config.toml
n_layer = 15
d_model = 640
n_head = 10
n_kv_head = 10
head_dim = 64
d_mlp = 2560
vocab_size = 32000
activation = "gelu"
norm = "layernorm"
norm_place = "pre"
norm_eps = 1e-06
positions = "rope"
rope_base = 10000.0
rope_fraction = 0.25
qk_norm = false
attn_scale = 0.125
bias = "all"
tie_embeddings = false
parallel_block = true
init = "uniform"
init_std_qkv = 0.0177
init_std_o = 0.0177
init_std_up = 0.0177
init_std_down = 0.0
optimizer = "soap_variant"
lr = 0.00326
lr_mult_qkv = 0.5
beta1 = 0.95
beta2 = 0.95
lr_head = 0.0141
grad_clip = 1.0
warmup_steps = 200
schedule = "cos"
final_lr_fraction = 0.0
batch_tokens = 262144
seq_len = 512
doc_mask = true
train_tokens = 753700000
steps = 2876
dataset = "wikipedia_en"
Each number is 50 + 10 x the weight over its row's rms, rounded and kept within 0 to 99. Layers, rows and columns count from 0. The size before them is the row's rms in percent of the matrix's.

# layer 2 MLP up, 2560x640, rms 0.0612, rows 762-805, columns 240-319
112:64 57 40 53 60 55 53 69 48 53 56 34 50 39 42 65 47 45 49 28 30 53 55 44 44 36 61 42 41 40 56 50 44 51 53 33 43 65 56 46 51 63 45 48 57 39 41 47 41 54 52 34 38 64 65 47 57 51 57 38 55 54 59 40 36 35 43 45 68 52 66 50 47 58 45 25 51 51 56 36
105:48 45 57 39 54 59 38 79 55 52 46 43 66 51 31 48 52 46 50 41 47 72 51 46 53 54 34 45 53 44 58 78 54 42 64 40 66 57 44 42 60 34 33 56 40 50 63 50 49 29 52 45 49 55 52 42 41 44 56 48 46 46 53 51 44 60 66 38 34 36 54 58 54 58 57 47 56 56 56 31
091:37 60 67 42 40 65 52 62 65 60 36 38 51 41 38 60 55 56 49 52 46 47 43 45 41 47 41 43 46 50 51 42 56 41 44 51 48 52 56 58 65 46 54 56 51 35 48 41 69 43 59 53 46 61 40 33 56 57 57 33 56 44 78 60 45 45 62 55 64 58 70 49 49 62 47 63 61 41 52 40
097:62 47 55 54 48 47 45 59 45 34 37 64 47 63 67 53 27 39 61 51 60 41 26 55 50 70 49 47 45 48 75 68 45 68 51 43 42 45 34 36 53 43 64 52 63 41 56 31 61 54 62 45 57 48 40 43 25 61 59 61 42 57 54 54 78 46 63 48 50 55 55 50 46 60 45 42 41 46 46 54
097:54 67 36 47 75 45 35 56 51 66 47 57 36 52 49 44 70 46 53 52 52 67 43 25 44 28 34 32 46 59 69 72 33 64 51 35 45 29 55 46 53 40 64 39 62 25 51 72 64 47 39 38 70 65 45 45 46 47 45 48 33 73 53 61 41 45 46 64 45 50 59 25 56 57 59 47 51 53 35 55
093:55 63 63 34 59 56 47 50 57 63 44 52 48 51 57 59 53 68 68 59 48 47 41 51 74 61 45 50 46 63 51 53 43 49 48 37 50 52 61 62 52 63 67 55 50 57 60 68 71 61 39 36 42 60 34 20 45 53 36 56 52 55 53 52 45 47 53 43 43 44 49 60 59 53 41 39 40 57 37 49
103:40 43 42 56 48 60 63 59 52 46 71 66 48 49 66 72 38 29 52 78 39 60 43 37 62 47 47 44 54 69 45 30 49 52 42 44 35 51 49 59 45 54 42 45 51 42 55 51 37 39 27 43 56 48 44 49 69 67 52 35 63 57 69 55 66 53 47 59 42 62 51 41 53 35 56 41 43 41 69 54
085:42 73 42 31 47 40 34 56 43 60 44 49 32 47 41 46 52 60 57 55 61 48 48 59 47 55 63 50 58 45 63 47 44 58 47 44 34 70 47 59 58 44 54 43 59 43 66 45 38 48 32 64 58 52 44 60 32 59 47 34 38 40 53 50 45 57 40 55 38 72 58 64 58 56 54 55 54 37 52 47
101:58 45 61 46 57 26 61 49 41 45 49 46 73 53 47 42 64 44 41 46 59 43 53 57 68 53 46 64 51 50 61 63 44 41 58 45 54 74 43 49 39 46 53 54 30 45 30 48 67 56 30 58 59 57 41 43 48 58 59 56 46 74 44 57 29 49 63 50 63 58 47 43 56 24 32 57 58 66 46 40
103:42 54 46 63 57 47 39 59 53 66 66 65 53 42 72 56 45 57 51 37 47 55 52 55 55 47 52 56 43 63 57 68 48 45 49 53 57 68 57 55 41 34 71 58 62 46 50 64 48 50 59 58 61 54 60 48 44 51 53 56 46 51 66 47 52 62 57 47 52 43 50 49 64 60 61 56 43 55 58 52
099:39 39 45 63 53 42 57 33 53 46 39 59 77 51 44 55 51 39 28 45 54 52 56 34 43 61 74 40 43 63 42 58 59 51 36 61 39 40 50 50 49 47 54 42 46 52 60 58 69 52 62 51 60 43 53 45 59 52 45 66 63 34 38 38 55 48 54 51 55 65 48 74 57 36 45 38 52 43 33 54
118:43 66 46 37 51 46 37 41 38 44 42 63 60 50 62 43 46 31 51 42 50 47 58 70 53 54 46 49 53 64 41 50 46 39 35 36 41 40 37 56 40 55 48 52 64 53 48 63 46 54 42 68 59 62 54 39 45 35 50 64 52 33 62 36 56 65 60 54 25 58 33 63 52 58 61 42 58 53 37 56
086:48 52 59 65 66 60 34 39 55 51 53 54 36 50 58 58 61 40 67 59 51 48 54 41 40 64 42 54 63 45 52 51 57 45 47 46 37 49 55 47 56 44 40 53 57 41 46 60 43 43 48 38 44 70 60 50 51 41 51 41 66 46 47 68 57 44 57 48 41 61 55 37 39 43 57 49 45 41 49 54
099:74 60 59 50 55 45 56 70 47 45 45 58 44 38 57 48 62 29 51 54 31 58 50 69 26 55 52 49 65 46 42 58 49 46 63 49 69 64 48 51 46 50 60 59 47 50 46 61 44 50 68 40 50 65 59 53 57 52 44 44 53 48 35 38 42 54 74 40 37 42 54 39 60 66 61 44 54 55 54 52
099:55 42 53 46 50 42 48 48 46 54 64 40 45 48 54 58 40 52 37 52 36 60 63 66 40 41 44 59 58 48 27 58 37 41 48 57 29 37 41 51 53 36 46 47 66 48 56 59 63 42 32 35 49 51 47 46 50 41 52 45 45 51 32 35 62 43 44 68 52 46 64 60 64 59 52 51 54 62 64 59
100:40 54 80 51 30 45 65 57 64 52 77 44 49 50 65 44 52 39 27 56 62 60 44 46 57 47 43 49 45 44 48 50 59 70 52 39 44 36 55 57 54 44 66 43 46 38 55 63 57 30 41 58 51 42 43 46 24 67 50 38 57 45 42 57 67 48 55 48 43 28 51 51 43 62 51 53 51 53 53 63
093:26 60 36 36 48 57 40 36 52 47 41 37 47 60 52 56 44 54 60 55 48 38 52 48 47 42 43 50 35 51 37 76 49 54 42 34 38 60 58 40 48 65 58 45 43 50 59 60 31 56 37 58 63 29 45 65 48 57 60 44 48 53 54 56 39 45 57 34 55 53 43 51 56 52 31 46 44 47 42 59
108:64 70 67 27 41 61 61 54 68 61 40 69 45 47 65 65 36 51 61 45 79 46 55 52 56 34 41 25 54 61 47 42 54 43 53 22 54 44 53 46 49 45 41 39 36 61 55 47 46 54 49 53 52 51 65 60 48 53 34 61 42 54 49 49 39 59 51 53 35 42 56 58 57 44 38 49 57 50 37 51
107:48 56 61 48 51 40 41 41 47 54 44 55 41 49 45 49 44 35 58 52 50 54 28 57 28 52 47 52 47 65 38 70 46 60 35 47 42 59 49 52 33 47 32 35 40 56 51 50 49 51 47 45 53 38 49 63 41 50 39 45 27 52 55 54 28 49 48 56 54 52 54 46 59 64 46 37 61 37 46 51
103:53 51 64 27 32 43 57 47 23 49 51 54 51 37 61 76 50 52 58 34 42 60 52 52 56 47 44 30 42 49 34 58 41 39 53 38 56 35 54 62 32 67 54 46 48 48 55 57 40 66 38 57 52 76 55 39 38 59 48 47 66 56 54 53 61 60 53 47 61 53 53 33 49 70 50 45 64 52 37 48
094:43 54 47 48 62 60 39 31 47 57 43 45 38 32 45 51 34 53 69 30 71 32 62 64 40 72 65 56 75 51 65 43 77 32 53 29 66 51 43 52 54 43 38 33 53 48 42 53 39 43 49 48 69 54 55 78 49 46 50 43 52 66 68 41 49 39 49 55 42 38 36 58 52 63 48 47 40 50 36 58
104:45 49 47 61 64 59 52 43 68 46 48 55 39 29 63 46 50 52 31 37 60 66 58 66 63 47 33 43 53 40 59 52 47 22 34 54 49 66 46 54 46 64 62 44 38 40 54 29 67 43 44 50 35 26 31 61 33 46 55 49 47 65 54 46 46 29 48 63 47 38 66 57 50 65 34 64 59 64 42 44
090:58 39 71 82 58 60 40 41 55 48 68 55 68 55 32 60 64 31 40 64 53 37 51 46 65 57 65 52 41 53 42 55 51 40 58 51 34 64 57 72 53 36 57 65 40 62 41 50 55 47 45 43 51 55 55 55 53 51 66 43 46 60 59 35 40 57 60 56 48 35 35 64 65 46 43 40 49 51 43 53
090:38 59 60 53 42 57 53 70 39 66 53 51 43 61 32 28 51 39 47 51 50 53 66 43 58 55 60 53 57 40 21 54 47 62 37 29 50 53 68 64 41 51 48 55 57 46 54 60 39 64 35 66 54 54 57 28 37 51 40 64 64 60 49 58 58 24 64 50 20 44 54 49 48 47 35 45 47 68 40 61
091:34 57 54 59 31 46 60 34 35 46 48 66 42 41 32 45 37 55 52 63 38 56 67 61 51 45 57 54 40 28 48 39 42 46 61 61 53 46 48 54 52 45 58 49 45 47 50 52 55 57 64 50 45 63 62 66 41 64 55 37 57 21 52 50 36 54 48 59 53 43 53 43 67 53 82 45 39 49 51 52
106:54 59 58 44 56 63 66 41 40 64 39 74 49 56 52 62 71 54 55 42 31 61 61 41 51 32 56 63 63 44 45 52 52 65 56 49 60 43 42 42 48 56 59 59 55 47 51 53 68 65 59 58 56 53 59 40 53 57 48 42 41 49 54 36 34 55 44 51 46 70 51 49 55 59 43 52 46 39 66 54
089:52 53 65 55 45 56 47 47 45 44 46 55 41 48 55 43 50 43 43 46 59 35 57 45 50 54 60 40 43 47 33 54 44 54 29 65 60 48 33 42 43 45 46 50 62 47 51 62 76 60 63 48 57 51 47 52 47 64 38 34 31 39 17 43 66 50 57 63 67 62 46 51 48 42 47 50 57 53 58 47
093:69 52 72 58 77 47 43 51 68 49 57 52 44 53 36 39 54 57 39 62 51 24 47 44 33 50 43 59 66 51 51 40 61 56 59 56 45 55 50 73 55 43 44 41 41 55 46 44 66 50 45 50 61 33 43 43 35 40 52 57 49 30 64 58 65 42 61 40 29 68 41 33 53 49 52 51 35 60 36 60
101:56 54 54 47 51 57 61 52 57 37 47 44 46 44 51 30 47 55 47 46 52 51 44 48 41 46 41 38 56 78 38 55 47 42 46 50 42 51 59 51 41 51 58 52 53 60 42 41 54 54 38 37 66 53 53 47 31 64 62 46 52 44 45 53 34 59 38 40 43 49 62 42 45 56 39 49 24 60 65 38
108:45 54 41 45 63 42 64 65 54 60 61 46 34 38 62 41 64 57 47 46 51 66 43 37 54 45 74 39 56 45 53 54 55 71 77 57 17 64 38 50 56 56 45 45 51 67 42 43 54 58 54 44 48 50 60 54 49 48 56 55 53 42 52 35 48 65 59 55 63 52 50 34 58 38 43 41 53 67 53 41
101:40 49 57 40 40 51 53 62 27 68 41 50 58 51 36 73 37 42 55 65 72 55 40 42 42 70 60 57 52 60 48 64 41 49 65 52 53 34 57 61 66 43 54 47 54 53 49 44 61 38 48 45 61 41 45 49 45 53 41 47 52 51 46 42 43 43 41 54 45 60 41 57 57 39 35 49 60 38 34 52
086:70 62 45 56 52 50 50 48 52 54 52 55 42 48 49 36 40 50 48 50 41 54 57 35 45 49 37 58 54 43 50 34 30 66 62 56 48 74 47 68 51 48 54 57 54 59 59 54 63 41 55 55 65 53 58 43 51 37 41 41 29 59 46 37 48 33 57 47 45 46 63 55 55 58 32 51 53 59 47 43
106:52 53 58 43 61 29 53 49 53 58 55 67 47 62 55 74 63 49 44 56 49 60 49 47 61 42 41 41 43 73 52 36 70 48 50 69 62 56 50 39 51 39 51 60 58 52 35 58 63 39 58 64 46 63 54 47 52 27 48 44 24 54 21 55 55 55 61 47 46 65 50 36 49 57 52 70 52 36 54 45
116:47 47 42 31 44 53 50 49 43 56 75 56 53 45 45 50 51 50 41 61 60 49 63 33 60 27 34 44 65 55 52 40 50 38 47 34 55 60 49 68 38 66 67 42 60 55 63 60 43 43 52 57 40 36 43 39 46 63 68 55 47 29 43 46 58 51 72 41 50 60 43 55 62 43 67 47 50 32 40 51
104:46 44 52 62 41 61 46 58 48 57 52 57 35 47 62 50 46 42 55 54 68 42 60 44 57 48 58 60 49 30 41 41 59 56 51 29 39 51 47 46 57 42 40 69 55 56 48 54 59 41 51 60 60 53 74 62 53 44 29 60 44 41 55 51 45 32 56 52 43 58 51 48 46 58 56 75 45 44 54 53
110:23 49 46 53 60 69 56 40 42 47 53 46 46 35 54 44 43 50 38 39 57 40 40 54 53 55 35 67 53 57 55 49 72 39 53 54 46 63 46 67 73 47 70 56 70 57 45 52 47 44 42 41 41 41 68 46 55 44 59 47 67 46 38 43 68 31 48 31 52 41 62 41 71 52 52 51 58 64 42 65
088:51 52 53 56 42 54 62 49 41 57 40 28 64 56 45 64 55 41 63 40 51 37 59 52 50 57 52 56 52 38 56 63 38 71 40 61 57 46 40 44 43 57 43 45 45 47 54 60 49 37 47 56 47 58 41 47 50 65 76 42 45 48 69 64 51 63 25 50 57 60 59 57 37 51 56 40 52 51 47 46
097:68 60 61 46 42 52 53 39 45 60 51 45 70 55 46 42 52 52 39 59 53 62 36 48 35 51 42 42 38 54 52 43 53 52 47 54 43 41 43 42 57 52 50 36 50 70 26 53 56 36 36 75 53 65 58 46 48 62 51 33 50 56 51 62 53 55 48 45 54 39 45 58 56 48 46 52 55 52 48 54
096:59 45 53 51 45 42 54 47 54 42 44 44 40 66 54 53 36 41 60 55 52 70 54 52 69 36 44 65 53 46 47 43 39 59 46 55 47 50 50 33 53 76 64 70 49 61 46 39 69 49 65 67 39 38 48 51 59 40 46 42 38 38 78 63 57 64 39 47 44 52 52 40 53 62 36 58 52 43 56 36
099:60 57 35 49 53 67 51 49 45 52 75 63 60 58 63 43 52 51 32 65 58 57 63 46 26 63 54 51 54 58 47 57 40 53 41 39 64 42 49 60 35 54 61 40 43 43 53 59 57 52 62 32 50 73 42 65 61 49 48 48 58 59 41 54 52 43 57 44 52 56 49 50 37 61 54 58 59 50 55 43
110:59 58 42 58 54 35 35 61 63 53 32 53 49 76 59 41 53 39 39 67 47 59 45 47 54 37 49 47 58 47 35 43 61 56 55 47 49 56 51 45 40 52 35 56 60 54 39 62 49 45 45 44 55 60 56 61 38 47 60 56 45 55 50 53 42 61 52 47 53 52 46 49 49 56 41 56 67 38 43 61
093:56 48 53 51 44 44 45 56 37 46 61 41 51 48 64 54 48 65 41 64 46 32 62 52 53 43 47 58 54 36 47 39 51 41 53 35 44 44 32 50 50 54 54 57 67 67 43 61 37 33 46 46 39 50 59 45 63 56 68 37 31 45 49 44 47 65 50 53 45 58 48 55 41 56 56 52 47 54 47 56
083:43 43 51 49 50 60 46 45 38 36 49 43 42 59 65 28 43 60 55 36 62 46 56 63 43 56 35 48 34 54 39 62 37 51 50 31 36 50 44 45 32 53 58 63 42 47 50 50 51 53 48 47 29 39 43 58 37 68 49 45 45 54 48 45 40 47 56 43 52 38 47 39 63 57 63 56 64 48 50 51
118:36 41 54 51 54 43 52 44 46 46 39 35 52 46 53 44 63 25 62 45 46 38 72 65 43 42 56 49 49 44 52 39 55 52 59 60 51 59 60 52 55 47 47 61 38 46 55 33 70 34 48 36 65 39 44 40 37 40 39 44 47 28 43 55 52 38 66 38 61 53 46 61 51 55 60 43 45 57 57 58
# layer 2 MLP down (transposed), 2560x640, rms 0.0581, rows 762-805, columns 240-319
105:64 51 38 45 54 40 25 55 71 53 71 35 45 59 45 52 59 29 51 33 57 49 46 64 55 24 58 36 54 35 46 42 52 60 54 56 27 55 40 48 30 43 43 41 54 48 50 57 59 54 59 55 52 55 53 49 67 61 54 37 31 54 44 58 50 48 53 49 62 52 66 44 42 59 50 38 48 52 63 67
102:51 56 44 37 48 44 55 53 59 45 39 42 61 50 36 56 51 42 53 38 38 41 56 58 51 54 29 59 57 56 46 73 41 38 50 26 49 47 52 41 45 45 43 47 50 53 52 53 53 47 48 52 65 47 48 55 53 51 53 57 52 43 63 35 55 43 49 42 44 51 51 76 39 42 23 57 61 65 48 43
104:46 59 65 42 55 70 55 61 52 57 47 59 45 51 43 46 27 45 45 51 53 33 58 40 55 75 42 28 51 44 51 44 58 43 29 49 63 50 53 65 44 48 52 49 54 36 41 61 52 33 40 53 55 34 44 44 45 60 49 31 60 39 52 44 45 40 42 51 33 47 54 51 32 64 53 37 59 60 43 67
098:61 54 63 44 62 35 63 41 39 61 62 46 58 56 70 51 53 57 54 46 58 49 57 49 54 36 42 40 58 50 61 42 53 45 44 59 52 51 47 42 44 51 59 42 72 46 70 39 25 59 34 52 41 64 39 50 40 55 71 40 42 52 43 73 49 46 65 39 67 64 48 50 37 51 46 53 48 72 60 44
101:38 51 45 57 47 49 54 59 39 47 49 56 38 32 45 46 39 50 47 51 62 66 61 60 33 45 39 38 35 43 57 49 59 42 60 43 46 47 64 56 56 39 61 46 61 56 55 52 62 57 46 62 69 57 60 59 53 43 55 57 50 48 46 57 40 42 52 48 37 64 40 61 53 69 64 38 54 50 47 53
096:63 57 51 37 60 75 56 48 55 69 51 58 48 22 60 45 40 60 46 63 43 51 44 48 51 70 57 50 45 61 40 50 56 45 59 53 53 45 59 27 62 36 50 34 29 48 50 34 48 43 57 63 56 21 54 59 50 29 43 60 27 33 46 57 45 56 39 23 78 57 49 65 52 40 53 55 52 49 55 50
111:44 45 56 63 44 66 37 46 60 55 53 49 65 46 54 43 49 54 60 48 66 54 50 41 70 55 61 53 55 50 33 34 54 40 62 48 44 43 63 42 43 31 43 50 51 48 41 44 59 49 41 37 44 36 50 65 44 46 68 54 40 57 55 58 56 49 43 50 75 57 63 57 45 63 61 33 63 47 53 54
100:56 21 49 59 25 44 47 47 53 60 47 54 46 69 54 69 33 46 49 42 44 48 48 60 51 36 45 40 31 44 46 63 70 48 50 42 42 42 43 61 39 64 42 50 42 54 37 55 64 47 61 43 46 58 47 44 55 58 49 38 53 63 48 46 45 59 52 39 56 39 52 46 29 42 63 37 51 59 58 66
106:55 48 51 58 40 44 35 36 32 59 47 38 41 44 30 65 40 53 38 42 51 36 63 37 41 46 42 32 51 52 58 61 58 41 53 56 59 43 45 48 50 57 36 51 28 57 34 66 53 47 40 32 48 55 51 59 55 73 47 49 46 37 41 38 41 48 43 42 39 53 56 47 44 49 61 41 53 43 55 40
109:69 42 48 58 51 66 44 62 46 58 56 60 45 42 46 57 59 55 42 47 41 45 44 60 70 43 44 56 51 56 51 46 68 33 43 72 42 46 56 59 51 39 51 57 53 48 59 53 69 70 51 41 40 64 43 53 69 47 45 43 46 68 38 46 47 57 59 57 42 59 78 48 69 48 57 51 68 38 50 82
109:43 62 30 53 40 47 47 42 43 48 60 59 60 51 35 54 41 42 39 51 54 47 58 46 42 41 79 47 39 40 25 43 68 66 58 48 46 34 57 48 54 44 42 46 48 54 60 71 45 52 54 45 58 30 31 45 30 59 49 60 52 41 38 56 52 50 55 60 60 48 47 51 59 62 60 39 53 51 41 50
109:40 58 54 42 43 58 41 48 41 48 46 76 69 53 70 56 45 36 74 59 46 50 54 53 52 51 67 54 42 51 45 42 59 44 52 46 45 63 62 65 51 19 35 47 49 37 34 40 39 53 39 53 45 57 57 56 54 34 60 52 37 55 55 51 66 56 49 41 55 43 42 48 47 42 56 53 38 64 43 43
099:64 45 59 43 46 52 29 57 49 49 43 47 46 52 53 48 67 34 41 63 59 60 46 49 58 48 45 60 43 52 52 43 57 84 46 27 52 46 60 53 44 47 46 59 51 35 51 48 34 53 41 62 44 61 49 43 41 48 38 65 33 59 37 56 41 27 51 46 42 49 49 41 61 45 44 49 41 44 42 54
094:55 26 48 44 42 56 53 43 46 58 48 45 39 53 44 49 35 45 58 31 57 47 45 45 41 52 68 57 41 55 52 43 47 65 44 56 52 51 59 51 41 44 50 54 46 50 42 66 45 42 52 39 52 47 40 57 46 61 49 64 32 46 48 58 53 32 26 57 55 38 47 55 50 23 59 71 48 41 53 52
097:47 45 50 52 70 48 25 54 44 49 41 54 52 70 44 38 54 35 57 50 46 61 57 46 33 57 35 52 48 39 43 51 44 54 52 47 59 41 44 54 64 43 45 42 51 58 64 50 47 48 63 36 69 56 50 61 47 47 36 64 29 59 50 40 47 55 47 59 43 47 77 48 41 34 41 55 58 54 46 54
103:34 46 66 56 50 44 39 39 51 41 40 22 48 61 54 43 53 45 44 36 53 51 53 43 58 38 55 65 44 32 61 48 49 52 59 61 49 60 63 48 60 48 60 52 61 45 60 31 40 42 60 46 61 60 60 39 61 55 49 49 50 65 59 45 30 41 32 46 36 44 52 25 49 56 38 49 45 56 48 32
102:31 55 52 38 29 57 59 54 48 45 56 52 52 52 42 39 59 58 55 60 34 28 46 49 54 53 46 47 41 64 41 44 46 65 37 61 36 56 55 64 56 41 50 40 56 45 49 42 52 58 43 51 63 56 44 39 58 49 56 45 65 58 45 67 62 42 38 35 48 53 37 43 39 65 44 46 51 60 45 67
104:38 28 63 52 30 57 56 63 51 62 54 47 32 61 53 64 23 30 55 60 46 67 58 53 25 53 42 53 32 52 46 52 52 62 43 50 41 66 47 54 52 40 54 63 51 39 62 47 40 49 59 66 50 30 36 36 63 39 43 58 43 49 56 57 44 51 42 36 44 47 32 69 70 53 46 53 64 39 49 55
102:62 52 68 42 42 51 59 45 41 59 66 55 59 50 54 49 52 42 42 46 35 43 52 55 42 50 55 51 54 52 39 43 54 56 55 56 53 61 34 56 40 70 51 49 38 60 51 43 53 63 66 37 40 44 55 59 48 44 36 51 46 55 47 50 43 41 51 62 30 64 32 37 42 47 23 39 46 53 31 55
104:52 44 41 40 48 53 62 46 43 53 50 47 40 49 62 63 45 53 55 50 45 53 42 36 54 50 53 46 44 40 40 49 34 53 53 40 45 55 37 53 41 66 51 43 48 36 49 57 43 76 39 65 46 36 36 40 53 51 61 39 79 56 50 51 59 48 48 41 49 46 68 53 57 61 55 48 56 40 46 40
092:61 54 48 48 58 41 42 61 48 50 36 61 46 50 44 43 52 58 43 49 51 60 58 49 54 47 49 63 44 42 62 42 43 67 33 43 52 44 37 43 46 54 41 54 42 55 57 45 54 33 76 60 68 47 37 61 48 42 51 47 56 26 44 77 53 67 42 62 61 46 53 45 58 35 54 39 50 59 49 54
100:49 54 64 63 51 48 32 43 44 54 53 50 50 44 58 37 62 35 47 66 70 63 53 50 48 38 42 61 57 47 44 35 43 37 61 47 67 42 34 47 43 45 28 50 29 53 54 69 48 36 54 33 52 48 48 50 39 67 82 50 57 44 40 55 45 46 42 45 50 62 56 68 63 50 57 53 60 69 64 47
103:68 33 55 58 65 42 68 47 55 54 49 51 60 55 48 74 59 46 44 56 54 49 50 30 59 49 43 54 39 74 47 44 49 41 53 65 49 64 61 50 54 42 52 45 53 63 38 46 64 52 57 47 29 54 63 43 41 46 37 66 51 48 43 56 28 60 57 51 42 62 50 51 32 64 41 47 49 47 49 52
097:38 55 55 53 62 37 58 56 43 50 70 49 50 49 32 48 57 58 50 40 30 58 55 37 51 46 64 43 58 50 52 45 62 50 46 31 57 60 57 50 32 56 42 64 47 36 54 66 48 47 53 53 64 64 49 36 40 56 44 66 55 54 30 64 46 58 52 21 29 72 59 54 42 54 54 50 53 50 42 54
093:54 36 64 48 55 43 66 41 36 51 69 57 63 32 59 43 67 43 61 47 43 30 63 49 44 39 44 43 42 45 51 56 52 45 44 55 62 34 71 58 60 22 55 66 50 59 48 53 55 52 47 55 52 46 46 68 35 43 57 42 50 63 57 41 52 38 53 42 49 55 49 35 42 39 62 36 48 66 71 45
109:63 52 42 52 40 56 48 53 61 58 32 53 52 41 43 36 50 48 37 41 56 42 56 47 61 44 52 57 55 46 39 65 61 57 43 51 47 42 70 43 48 63 50 49 56 56 45 28 56 45 50 51 53 44 46 41 52 53 49 55 60 49 37 45 52 62 38 43 39 52 46 50 45 64 42 43 53 34 51 57
098:61 37 43 58 46 55 70 34 56 38 46 34 44 40 48 56 56 57 47 53 66 53 28 26 49 57 46 50 56 38 53 52 51 20 52 52 42 43 61 44 49 69 72 48 59 57 64 47 55 42 55 82 53 58 68 53 34 46 62 42 39 44 47 47 33 60 44 48 62 48 39 51 49 46 63 68 54 49 37 48
098:58 44 65 53 60 38 48 47 53 40 41 47 53 44 62 40 55 40 44 55 83 29 43 45 58 68 47 36 40 53 57 51 45 52 56 54 49 39 57 66 52 60 47 53 44 36 81 54 57 65 56 62 33 43 41 49 43 53 63 46 63 29 55 52 40 50 50 55 46 33 58 61 45 63 59 52 43 46 52 47
098:36 42 54 60 70 42 41 58 62 41 44 53 42 49 53 57 42 50 37 61 46 39 48 45 49 47 45 42 66 58 46 39 52 41 48 36 59 61 52 35 57 51 44 74 29 51 35 54 48 83 50 43 47 53 44 64 41 67 61 33 51 50 50 56 34 46 50 39 42 52 65 39 48 52 43 64 55 65 41 53
112:59 53 38 58 52 39 34 73 39 36 59 65 49 40 52 56 54 64 44 49 66 67 50 42 40 51 64 54 61 57 58 43 36 35 70 57 40 52 37 58 48 65 60 50 48 33 47 56 55 51 46 52 49 33 59 43 48 58 60 26 38 44 41 47 52 58 54 45 42 60 76 43 41 54 63 39 54 58 61 57
099:58 47 44 47 71 48 46 51 46 47 48 57 49 54 34 46 33 62 55 41 52 44 50 56 43 49 51 47 36 46 52 50 54 58 52 47 74 43 82 55 72 47 38 48 46 49 57 44 40 39 45 43 39 51 55 64 44 46 50 60 41 65 61 47 40 57 52 38 32 47 64 46 59 65 56 46 57 58 46 31
104:61 71 60 51 51 53 64 65 61 52 43 37 39 52 52 59 41 59 44 35 36 22 70 54 52 50 39 56 52 52 39 66 51 32 33 59 64 54 48 50 36 57 52 30 54 61 48 52 55 48 46 51 41 44 45 76 49 56 39 46 36 43 41 37 50 60 48 55 40 55 59 48 46 47 56 45 62 61 67 65
095:56 53 32 70 53 39 51 55 43 64 52 49 47 60 43 57 56 41 56 45 52 58 46 58 46 47 41 55 43 70 48 41 44 49 40 40 36 59 45 52 58 46 49 50 51 52 53 44 41 48 33 43 45 63 31 31 38 46 56 49 50 61 37 42 48 43 57 63 33 52 39 43 30 38 46 66 42 63 61 46
097:64 60 54 67 57 40 32 40 53 38 46 45 57 49 56 59 35 58 51 49 57 59 44 64 53 50 55 59 60 49 43 51 54 52 56 45 63 51 55 44 68 51 51 54 51 46 69 50 55 32 45 37 52 37 72 50 52 41 57 61 47 65 43 46 68 20 48 50 64 56 56 58 53 56 41 52 55 55 34 56
099:53 42 46 43 42 56 29 41 50 45 52 61 55 42 40 59 71 49 50 62 39 51 50 62 51 51 44 60 75 43 53 37 60 31 36 70 55 71 54 46 52 45 41 51 39 33 51 65 49 59 43 41 61 36 40 44 42 45 58 55 58 61 52 53 42 60 68 35 51 65 53 42 69 50 51 48 49 66 40 39
100:57 56 48 63 51 63 53 42 49 50 30 62 41 42 48 48 63 47 52 57 61 54 42 33 47 60 55 56 40 53 46 34 31 54 55 50 19 57 21 44 47 60 48 64 57 62 55 42 50 42 48 46 41 52 51 57 46 44 65 32 51 58 27 50 16 40 45 47 43 48 45 51 48 53 29 65 45 50 43 55
094:26 44 45 58 63 60 35 56 57 47 50 72 58 63 52 51 52 50 35 55 50 44 59 47 40 42 59 63 70 20 49 23 58 57 70 51 49 55 53 66 40 50 60 45 47 53 35 40 61 75 56 46 46 37 43 25 38 53 49 37 47 38 49 54 54 45 38 68 47 42 54 58 45 35 77 57 64 61 41 45
099:60 47 56 29 38 54 41 51 59 45 36 61 76 47 49 58 40 56 47 62 69 36 55 69 43 39 57 50 63 55 42 54 56 46 54 62 45 44 59 58 40 51 46 39 59 74 38 62 52 55 39 53 57 53 59 50 57 37 49 53 59 53 48 44 54 47 66 54 42 46 35 64 48 65 57 45 58 53 47 38
097:67 53 57 38 57 46 46 55 51 51 50 31 46 29 47 64 48 46 60 68 44 33 45 46 55 44 48 30 59 62 50 64 57 49 41 39 40 61 65 29 36 33 67 54 42 58 42 32 30 60 32 56 58 51 48 70 36 57 37 46 40 43 44 43 48 38 44 56 38 38 72 44 75 53 55 62 50 71 51 58
106:63 42 68 45 54 48 54 48 49 45 55 34 56 40 43 54 47 60 59 56 68 48 59 48 60 42 52 65 68 51 47 56 41 41 30 51 31 54 49 33 42 63 58 43 29 56 42 43 52 50 46 41 40 54 55 54 29 49 55 50 61 48 43 45 74 39 50 31 69 65 65 44 28 41 57 63 41 52 49 58
103:47 46 53 35 58 61 54 50 64 44 54 84 52 50 32 60 64 56 39 58 56 65 44 57 56 27 47 71 60 33 41 52 69 46 46 43 37 47 47 60 64 37 63 50 61 48 64 43 42 43 45 58 40 52 63 42 35 43 52 44 64 47 53 49 55 54 45 46 68 63 40 53 53 47 45 60 45 61 37 30
105:49 46 76 38 44 67 55 57 55 61 46 54 46 40 54 61 46 52 61 48 41 42 50 52 44 39 43 44 44 58 45 40 50 65 46 59 52 59 53 70 53 50 44 57 51 52 63 49 59 60 52 70 53 54 48 53 42 55 68 51 44 46 41 55 29 56 42 37 47 55 63 57 27 33 47 46 39 52 67 59
097:38 48 36 54 42 33 47 65 42 39 41 39 35 53 62 62 61 55 67 62 45 49 46 46 70 45 52 48 56 52 45 45 56 44 44 63 56 55 38 45 46 29 51 45 55 61 45 38 65 44 55 65 47 54 61 46 48 54 32 52 58 34 49 52 49 45 48 44 45 49 62 46 74 44 35 61 57 47 58 77
116:50 61 44 58 41 54 36 61 44 34 44 39 52 39 54 42 44 59 48 39 46 47 59 47 33 35 44 55 50 54 47 48 51 63 44 78 32 65 47 42 54 36 41 48 48 52 55 60 42 48 49 49 32 35 63 31 65 54 52 50 33 35 35 64 57 66 58 52 55 46 37 37 56 41 36 39 68 46 28 76